Part of a small language model's weights: untied embeddings.
Each number is 500 + 50 x the weight over its row's rms, rounded and kept within 0 to 999. Layers, rows and columns count from 0. Numbers have three digits each. The size before them is the row's rms in percent of the matrix's.

# layer 9 MLP down, 256x1024, rms 0.119, rows 0-255, columns 736-767
102:572512480558542487585571498542462463466395465501532428515513535554487531416465488532498581513524
104:534455580547582428511570507564506461581554389554452479513489523503479466415490516551541517497505
098:414388380484485481455463527525482553456568545459477484522494474477445579511443514503423525455484
101:526543446503479484579549539584504467505470606458581529548572620499423461518548464503533460496464
104:501509522454529539492485584531463542519552440523417541478458649603549544552470510626497507528510
097:471486498492532408557536518547504492494542512521492427404485504408499427547526503465476606507496
101:551512491373618416490509471356538622555523496487533488544525406445511477534494485556472449569509
099:514548450529505408527481512527537530492517568520365472585545462518546471459415614461462558467450
096:424471561475552356516510498413490530468480472567414566571488575523479582435535476559441470471512
098:502448457537560471477465442485484527453450517546468437514368486555537528524487456611575478571407
093:487497490518472573453496495459505537424482503589517537507425455643469486447518572591533495542529
100:580416452575495507542475433486439467425557484502546559425485592535520471453434479574560429470514
099:433587580515477496441544510472505484550537521570443518424493529519436454455529407578405490460569
098:418502565517555416476408543510528496491615392486552536510576440450520658519521510586538527437501
101:492447414537496414529521527523463444482543431490522390506532496596416481611646504487512445583498
102:487478480530456456466533436479515475529536452533564484535465488538524432439520531552474539586444
099:587413490604459580499552455478531521408497469517509468568499464550468515439518456534509530388476
091:500411471408482475483435468483645384613461443569483587456409511497560573527446462548485569507424
104:574547444517409496569534550507508525491482525425617533430517540631492551519420509511534424563512
100:428633505410467467576409533547437511507416436578469493469563557426553439461474517529537491464462
098:527521470511467481455505497484582415525500553454566450423495502560537502508468474606460486602499
100:528495617546467505603461498407503484512427547587497441548496459400500500467486541484484551467511
098:472562423469408486497584560474507582543497544453454516443542552535574502510450551450428541436497
100:410541604448473559521497480442473529509522459555493545478538436544579483547509476458525518481469
096:543486520476456543534439522539539425451487515463541528477478457375542450485490509550490534447522
099:565455521316514513422547524593517508424517507539512611608527430476484471507508478472630508491422
103:454493561482500446495489423463576569449465427580357503511563512519446508466516528444527479575588
097:420375550445448512511463443554512471549464464532450462481482536542444395460480447469578529468491
102:508443512477452396546509482499563519527447455488610532489633506464556583405508465496446494561511
095:645457459463423621538496545577413470497395474472488539504420517444539489512454582457461519492544
095:513487447519555540586536473531457494474548484564529527443552489480607558574473553502480577529447
100:490607552574391464494482499464486481483524620615536484533529467461474395421400425410524521462484
102:515480542426440408477408529527519551475454563519507596579497443495442587508533493433490561464488
098:521455464539598491497489435521452454537469440467448455522500537448438540509498409477450512465484
097:616494560478449536474490499486553517487494462524463392479475568494473532463531488466485412580447
100:496465483526423521518517443552536392451501437499472470500547557549408475523520551372568462569570
097:427571573435433452463567502519554499498657430402433524521535546562398499528491515444495538470471
097:457478491500559531433469446518556504476634513543476510462524494566475540485434567510620497487487
102:476456486513398479571519502485463450470525489416492458522448456510546527509436409476539544502504
096:446531506435469425501415544474439425497562469471472496513443582474451543513517525470496502409516
096:527526507405559515419547465492484498431447494442488520486567511514535510527489561552496511430463
106:408565515497525540474530570536472457473523440472590488481446430458542467480506428543475500447550
098:476526463572505557370477623496445447553492535514437387458513496517529482563454535405431577485560
096:419502446510534523604543501541395611450586540526487528517410541501504542481508485555495491484502
098:482555441500510494434498528570519498522482570509590462486378543495513561443504554530460483561552
101:514451467537490534517541537583506368574448494506546511513455654494461520471544435392575513459482
098:514461430437395450378497509416536500427506555551575512498485509540364561519566550577556526494483
099:478507563465444469458492520363539483487490524466519486455500464603624494455429502467562507520493
095:472499536505577511458549490512465557557510486472468466522535568514542433479550468483550467551447
103:503590499553451565521497489488521616450526516517503454518430493396449517502568447547531552425424
101:501514598514465470449531497531526476491542413523483593406539446538343495532399486461509534487474
096:510537505454483554540417477447571490496582520433496425465438436505505531514599542576535418500425
105:482537455512552567547492470392385538434516540550525489522563494547404453491491585482498427521423
099:475455539492517459494498553473499569533445509546481557436474530379454494541515467531515426525517
097:541516487591546550477442513526421497456575603492423491434533544511555408476415446543551530472525
101:546499416482470530465512484439388409467468471499542517476414484468465523464403532516483417514460
101:467478593459547454464395544550485442470618522477463512472416489530483546564567544535611463502427
101:517511496541567524490531528534484519512524484445567517450440547532439559457538442597553409545405
102:534445601572555447493433483487502438473598459456480371497483543573487563408488411505513497478512
103:474574513494476534447507513476509493547443603572572496487426500485496439479470420632431485498491
101:474481436571587507543464495485518403457497514564513440509521468472406449482537456463442510595573
099:442440448478526453544471539493481395450524424494483568513577572509586553488462491500506504535493
102:480422507485526501496402579552442546448518429488442516443569515546524548493471536506465436439581
101:360478433462447470538384481458586501495432503502572575490423516507490510470424509514556428553442
108:438432465540518509627482428463552520660406423437482487456461581576551489461506552533491362591546
103:415500487487414539564498533504567508523418466530513499521483470464496517492513490413576507484547
102:496462436480534448439461489631558608536517542547543504569509529532527466464461451501554531557455
099:522541497498463474474481414554489496566450568478542515548479486503506426453482478533435432532565
103:482429545509474523558526460504503614481590555489475465414462561525458563502540525524544464473552
103:546527508487490429470619553411544489530549525531416437498507451482471474391476525419545489434542
103:494545513447502473499441488463455427396418499478498611601383491564563543646468449497478441536490
097:499532455563463459531490517424508443492506484419433420506501518559587528514504539531512557479491
099:458525524538478540462437525458485462476527531394463548496478507460514595503449471540544539492563
104:529480496427459579449508444457549548434536436517588459474540550431462589505510509491509548404552
095:375509511527517507419436505475562546485541455489501572501445510509540486528511608508499423461467
101:506494542518487417475541516420495527492506477568468530536417544385436560493496472418533501514505
103:537438541551424490499470462524419539499490522546483541509436527483409537552512424466482476523456
098:543454530574521509479451404530484437394612394481551567458544484572480460381479505519512495481530
096:537436494500435455481513531459470534514507560555534510519608506490536529541517556524493436529559
100:558530493505396551493509530556506475591538523522519510527533557546534497510482601494561528446512
099:596500433494407497416500438539486403568479510605542529563526421466452436564513597568514497449553
101:574500587464536477562489580576590400534392418557483437477595572518562605507432581540545470515509
101:531517571479501564517547529512576547478485585467566485517428465427625494520488500504496623507481
098:458418404534501527550545379474451469454504421497405534457516543488549496506510442491463514558608
100:473559461447441503513485565528531419503456552412517447578429392471535486557543527522449566386484
104:530412487601506470468450476510532526468488511442551530589456550592557572440453561534476577509512
103:521500474530457432492598508535504473559501533568460527479496498514411521544419539449517541504558
097:465431526514572585503505486467546555541541509452452535461482537522513510498485557504515536483480
102:485480492458502405497554484517549531513518482534558564459553543573519487502548526570540396509489
103:494535511541463531375532466503451461479475466476477407524479464486573536483482480452538489482560
099:604541505452568573616503433465528556518447491449453494471538474587525416467485521506445500526481
104:523477551541469502392553456410558532467415472510480390454461536571550490477453442523564567460533
099:523486493511526438525480550564509474479481515471518527385488570517487542539540550419485512442519
096:468577523471588382550521408485495506427460595541483539455462565466394512519548439501478523552426
097:389534499565525404568522516514521465505578510465609489492517444493514465454519449335509560539477
099:569479401532476479491424425565511493519512442613549530587576511476454547503537511518485475517496
095:483483469431510533404549396536512492475488409478482551504592439541393534530542504470422503428505
104:527442490588497528452545551556485504492535560476474489497482522391470508494507514495501430442581
099:525488548479452486559461604492524579465552502583648518525456503499414565510465516467503508485412
093:545605524509526485455526487446566471581460516484452466411480512499493459434460486483619533444530
095:443573485501532523530584495427537419468463619505589459531551572481567471515538506469449486465454
162:527511521513622621531504437514537539427553532497437460619432547541463491429485441534424483495467
098:435539517477415527519540476455500530518465461566447525489531543422544549529504570472630521504466
099:415493546533417498448533599409585500518487526440553519469497502587545486540490479543514516487540
101:378480443508527563417554501515451511514571459516481536465433503413466420520536440535500525564484
094:472509482535520447542518534556471436559486530496467496483484415554484514445516608466481533494495
096:419524585550483501599468453500459472501489528471437548378553540556542472476493458570488569531481
100:346471454454515410405486437393431498512483458500482495584538515519523359457420477479517486559533
102:587591524522544533580348426500455515535552442458457520507465365481473621526545605517440431506546
093:528541478450542447485532482465495504512473533513499505548483545518482547572460491427597528529485
097:566493570448547458470410522515429473515554554516480553404520518420430406477535466476544460514528
098:539585526549500504490468477501552446502412526432518641549497563474468453515421433383510526575502
102:481457518421605453471459436485508482514551460571529551534522469514537484477552399499502577447539
101:542533480549557521480519431556475445510481524542522504425471556544548492502453523498487476455557
105:451482565505384499517492509528454578392493437448578515500534400548580495494444548459501512452508
095:443422433569580574513555481474409539511438462560593490557512518529547565456419560537472621454511
101:458484479498520420535583447496452566499497472468579360511544426533493489525464514494468533503501
097:522469460540554432522547507498467560460472477389497521459493582501533470504436409545418484530494
100:510470492408516486469447517425394443515554528547534592524551512505472566485462512559482494440539
097:477553544519517426497503501471533475547497500477479506605457475532597494484639532431520543624459
098:506542521534575441501493469451444575517492585368477461434480516558490403530526488474530588532435
099:470451556524500497499440503522450530495472569519414495507493371495463516404497495506521494388525
103:464466464454453620510530510446457457480476499517467528407582448615580486508433517486474417531589
098:604465503504482508460554565553455538515512408441594447468520404581449536540469519449458477441479
097:376589580514491470534531439441556447484588469460527485527453553524437388527517485532501409539462
101:467509477494447544553471514515525440592521421515484475425445540499472484504534508532662527494509
107:535523503553473470484481501490469504498559501475540536484492462449458544543508492477513443539482
099:561457378539439537543464407458481549481497479527508455427448500519570542436455558608480574545498
099:528566498477533482585444457449507505509524459480502443496429492468553465478471526544492478526495
102:599461537559482527537455513485416439462446561525490557543464562499562491534482454515401499530454
095:534476484444536487520500512498541521417395676455444486465456531533416589528479559531506589572478
101:444488477542569563553496397485453466516471383464554533545460508468567494553537512576516436483550
102:512518491464446498500557504521525514546484481535438474563567446502486548448519488629443440423480
098:436536406501482461487491532489476456456449450470553478498467457468468469508468584416334608562383
098:524518505539551508438534512513457466468497480462598536484539612498568549442497445494441450591503
099:516462599532518515437511529561494471589622491564502540523521434527455434547535545467583474458533
098:444549514451543518499476600559498549535475551606514514579552503473516426478437493564470487476610
103:468513497534551552520543488544457493506588547520497445524553514481443449533510506483492481516515
099:502626417490465495427494497531536440512541522476504484558441539472584523521505619448527523514567
099:445567482560490564439524547489520529532527507457492520564518399496499455452498498533559486433459
105:465535507495497585486497429462425376444565479615476534525565534542505523410518493426374529499391
099:503482595520515531523517519474533527439507506461535471562553545484435439552548500495464501452509
097:486488473534485413466462556514508529481544510488420647476552556380475525564422509429450492527443
104:534436484556540488555532464553531455521523488490570477600526567556509439599478546502473584487546
097:516497506432511588521461540515512556552517507478520533463534451501472505514497498519479467513531
096:422531618555493476513505519554446582490485555578493456495539414516570477503521529544539608497493
100:493504550535500488559486547428605502544417547496458437534501496495509521544474440432497468582500
101:582491445451559438534487592540484510490545481514516528555493521540474502548445590521523492531384
101:581487468502537467565461521497452523459559570516502467495632455474484527490512525549492417559488
099:497505536569483453459500533431419551520474415546505495542522589456507503424519494417466455560508
101:528512469469464417485471469406503509552624624566570542535426542455480378499471494587472494498422
100:467538605394410518494489432443534446516432477486474551504380493531513495546461572503465525602537
099:551519407436618525422576525509403445472499479618492535507493560471546476410494563547533548531473
099:531480510489577434511484451469579494518520573471499484492529486566530437580505540595396449543546
100:419521582521419516491538483450603471506455458477489489507484507563535458500476490496574525491484
099:420452402544539592493557528545607532645527601463414523530440514478541518540515512529445494560537
097:414511509488553518463396449430431606457592532544479506484434453490463492518481481490555517473463
098:512428491454594452482629519495543462548395463503490470546540524434532481488484438490485538487467
098:496521519494385554616562456565572568466529474511494551489434488450422527544462512566511551504451
100:427485524556516493482495499457457487527515544512439532468483506545524483449463512510462483463490
100:594527492552467567436501565487463422511471565508534502508502470499461424469539461513463483480451
098:451445532465543494562535532472425433486453454403557486514449544400482533565536525500465427457504
100:550523551530476493460487494393439495496515555526459627463467499499440479487484454435468526556414
103:531440487462395535532478509473538543480643535515458504411521513525549480471441508512483526494417
097:473588510500516472543544585520503523548390404451513468420520555467542492546524571570457441517550
101:531519575509542547591452557426499532518460660449508493493524434606474549502561564417502548510471
100:424352552441535416399512522502469515572406565527546460465539514410475476483493529522484446502510
095:479402490515598510463474520478631512468503412447542450481424472600425511445468514463561551440471
101:440515605487586577469446544471563480651514543550549391427555468468411600562575477565521520416406
104:442507483436613613491472487449630482467548518505601508515534540437529494518567516579523453562527
106:503649563538570386421437371525532538487518571473523517522504545488536426525476425480479547549527
101:462562497484642519547518526508506528558403481491570407531498548573525560474487475452532579487476
100:482465472493470489507662464473529479528486581529452505487517529521518479553513458545493504508574
103:486497483410445563550483584431560500436417574491542518502484446547369503488485412566419593466558
100:439357469592495446471578513519579535445431541592545605435506455450535507494465519536509448519517
096:463449540492473517454395500519480491477405539530435465492496503510471583519475509593503489478468
100:459441588502473496541506479476460467510526502592475515574492475459613590535534435530386442514528
102:500394452506453533552525469475463414540466506437509500413463452550468490454436546491462513416399
099:470530509433458508446508506459553587473455557545440543586527444509629507503452493454469483545568
103:518419532474622488478564448485494548533449517560554511526451435510505478497423495520517497484480
095:454448512457456565450412439490480491457551488543554462512520554561477495514499455432471507456476
100:530388517464569535435561535494486431561581467473521566484541401527464457532519576537477391484371
097:444498521562507516397403496566528556454411545421470500524456440510519413435463480564549435436405
102:529426605441532484455574552519560574456560545514531466393562541392570571509498494476551503491467
101:439436572504539468449560552571501543523506514505480392501534491419555501521532536533512540533521
101:506573562413488497513570501468563544549560480414425432517480470381446503508447503552515517480602
100:610476489442461512480540548466502487501521563509551464438482486493503558563522463560477524482372
102:517541441557479570534503523485513530486463564501447473536520532483550584507533487493448568426509
097:533418505516489516512487475515514519460496551492491484482479501499384529440560445462435507499529
100:457472437485449580528545446456464547498507520548468475501543521421393453476577477560508611513526
100:547463528519409518382395541501515624488553501505437420555537552509430542529451528443421455458523
097:511531486548539520524558512540573456509484602541550507474527560480481528512487473500516467502575
098:545570395419459412512519494434421547469587483558531562483438503537538451511593496424436417416510
096:488529523502526433542541453489544462571535491514421522594494532532536497505496482480525425439401
099:531480504561523518500557606500578571560517546502452495519598545500446473547567531562493450516502
095:506503500517516653508535374467394520489521473571602424532552440458525592415519519555495542506529
101:457434536449479539511615550567545584489433483557539494495445489574675522603509497517472449537465
100:438482492520499516492442526563498420486440499413501500463444408476466501373591530508518436375495
103:497565520543527494538488484532504581458494486470572483456519553543485467444494459603466493479474
096:541486553533415545481487491545496467454502516514553459543464462533609500469457514431523534452521
104:500508557538518449482584514468443494465429559486501520544557503458466507515465432536441534461468
097:462449449500597541458461490474573532507476563423553512497521547516424511530428512430546403497477
098:537543466446491546466390481556499457515577462446400471469484490512400474477431548502446572479552
103:533485430488459495539485509427535495472625476494452587442508466499501430473528445493518474414519
100:482533533503522464427414513414494532474506459432520354511469505516559383450479444466405543378529
103:567570440592494472482465477558428484546461394482456484462450464456488457560446519540433528448515
101:522489416437520578437575571508561502474443569632461548485437573591545515535533521550578469493488
102:445543514429563560424554406416455517449569633537501548463477513487534389413491549539483460481465
100:441439514404556470435441468499542550536484466456502549546331410505423518518429597490595477564563
097:445478560548564569558519559467482486559566521474517453602522525532576441506455537486558457462606
100:564495445471466531525460544491571464541514436443465538493498411518476399536483570588430483478535
104:542466395475447505555568452575436531506465510393509471411572407553539561587549499513543434338537
097:486446534493518589544556457479575512480490524454469517643560538529564435494518474508519436507493
099:489444500469457459536562497592529466521546466441473508508457531525448589502475536426492619455497
099:363461499441516473420529454469409424476437525541523406522544452504515402435445497475563531549505
100:562462483565503511472458485571518548491381469505451522515478552592465534545546524512523493467456
103:530547535525550485393419544567551651485490434563477470591447483425595539500576567464509436600396
101:485556519529549496469537522568468512379495475550457483475457492536408545514469438530480500484445
096:456444421476424540454566521512611476497533576490465485464341443498472510492441440580533512507592
103:568508518436629499489462467617501415473489534424554389523465464464429539580561534437504483465427
093:566424460514428498540546519581567558467436418529474537576506517470469453456498458518485396401457
105:542490483370503504430442569513479406534483546460616505427412486511573602564630484484493500543394
103:522495485556466452515471563468548502490571518504457487564469581547460560528540556577420488405492
097:478614438539527457437605420458547571523527454457540514505574497520585519493538486527540482569446
106:455502478597505446458429510590467524511420500449513458434442424478393562527444488491529523472430
099:456604558516433399481527437420554473547533470551535503416472465528449567479526465471536531509426
098:551531530487528505407538465546500475515532528546442471539513568500496541498549488429508497431460
098:525458513439517590485488558599479474489541553514499480480527466506527468521515550462457449458429
108:454557500609512546577410502430507400533438494544479535372512496535555524503461449473505547544548
097:521523454528538602467545467431515391577502465468494508546468493545480558466508484607571569492585
097:565475521416465457548478503420439420407459606507439451349523536487586507452511479553556579536562
097:481507549459628519479522466401496521477543621443487477519455384425429483484513439456510494513596
104:496454454571519566393530482450491428524507515567471548431559523537511515559503551636473604472507
096:384501413483389446499508548461489524503518504536469582491485467529527398516489521447549508509461
102:426450500488536511554471491450469472396474464497499522540610517520476523483505446535503503526422
104:426491446537509428475613462587543479446444439494554613495441518547556441515516558502430450560457
101:541519474475634495494402504542564455524507395488381442515461562524553505565529515578466504403558
098:489478557447465419459478520555546551448474523517491485488520483505547358534523551465644490502455
104:508502605542456545370542555542446479523598478574468419478518461468536539563518563503459465439562
098:408537432522491468546537478514449496440507497503579451546536477494592534519503422529523474468531
105:522546559506495481524597529487321426509497483520600458563587520481518444499436437440500475454588
098:480547480449457527472463496506494472521505552527593555498520515497572487418454450504490507475492
102:429504491450425525516548460464559538494520428625524520582485514466465559442547535461441491540491
094:558498509544492554389503503536469510551589560610508494553499514478445481551535474417495525447492
095:482453493478484530403430505496462561480478522541497440544477515531518558451382539490455469462499
101:440547513411514611519553557513490570559459550536401516501406489539407512429520499567552527400452
102:512517603514475492335449486467419607479464533523550469533542498444556530585454554529437455479472
095:518584510618472469553608549499445489436419586592408477442488541408464481408456514495494544420595
106:625506526408516560402442452559404470495480491515495475511486559513574500540504469472537509437406
097:447443544491575458484503507442524523572442450521521468471432407556476483554514525518515428486580
098:513528509466472480507480452548487467566552537359444494571444351523534460510467552433439421522503
102:593474405481445410510492471495457426453465489556551502505484580562467442462436568504551578522499
098:496486507580483457463499492464516465412461519513550505549399581461491434546461511541530505492548
098:448569447421518468480518593484463494479469551524508483538434500462537577481489499503432458501491
100:585571499494482530425572487524527446411547494533535568452511351527412520593415476452517521521553
101:528526520504548492419419427426558465514526472544400461450480446418516511557492427540543484598363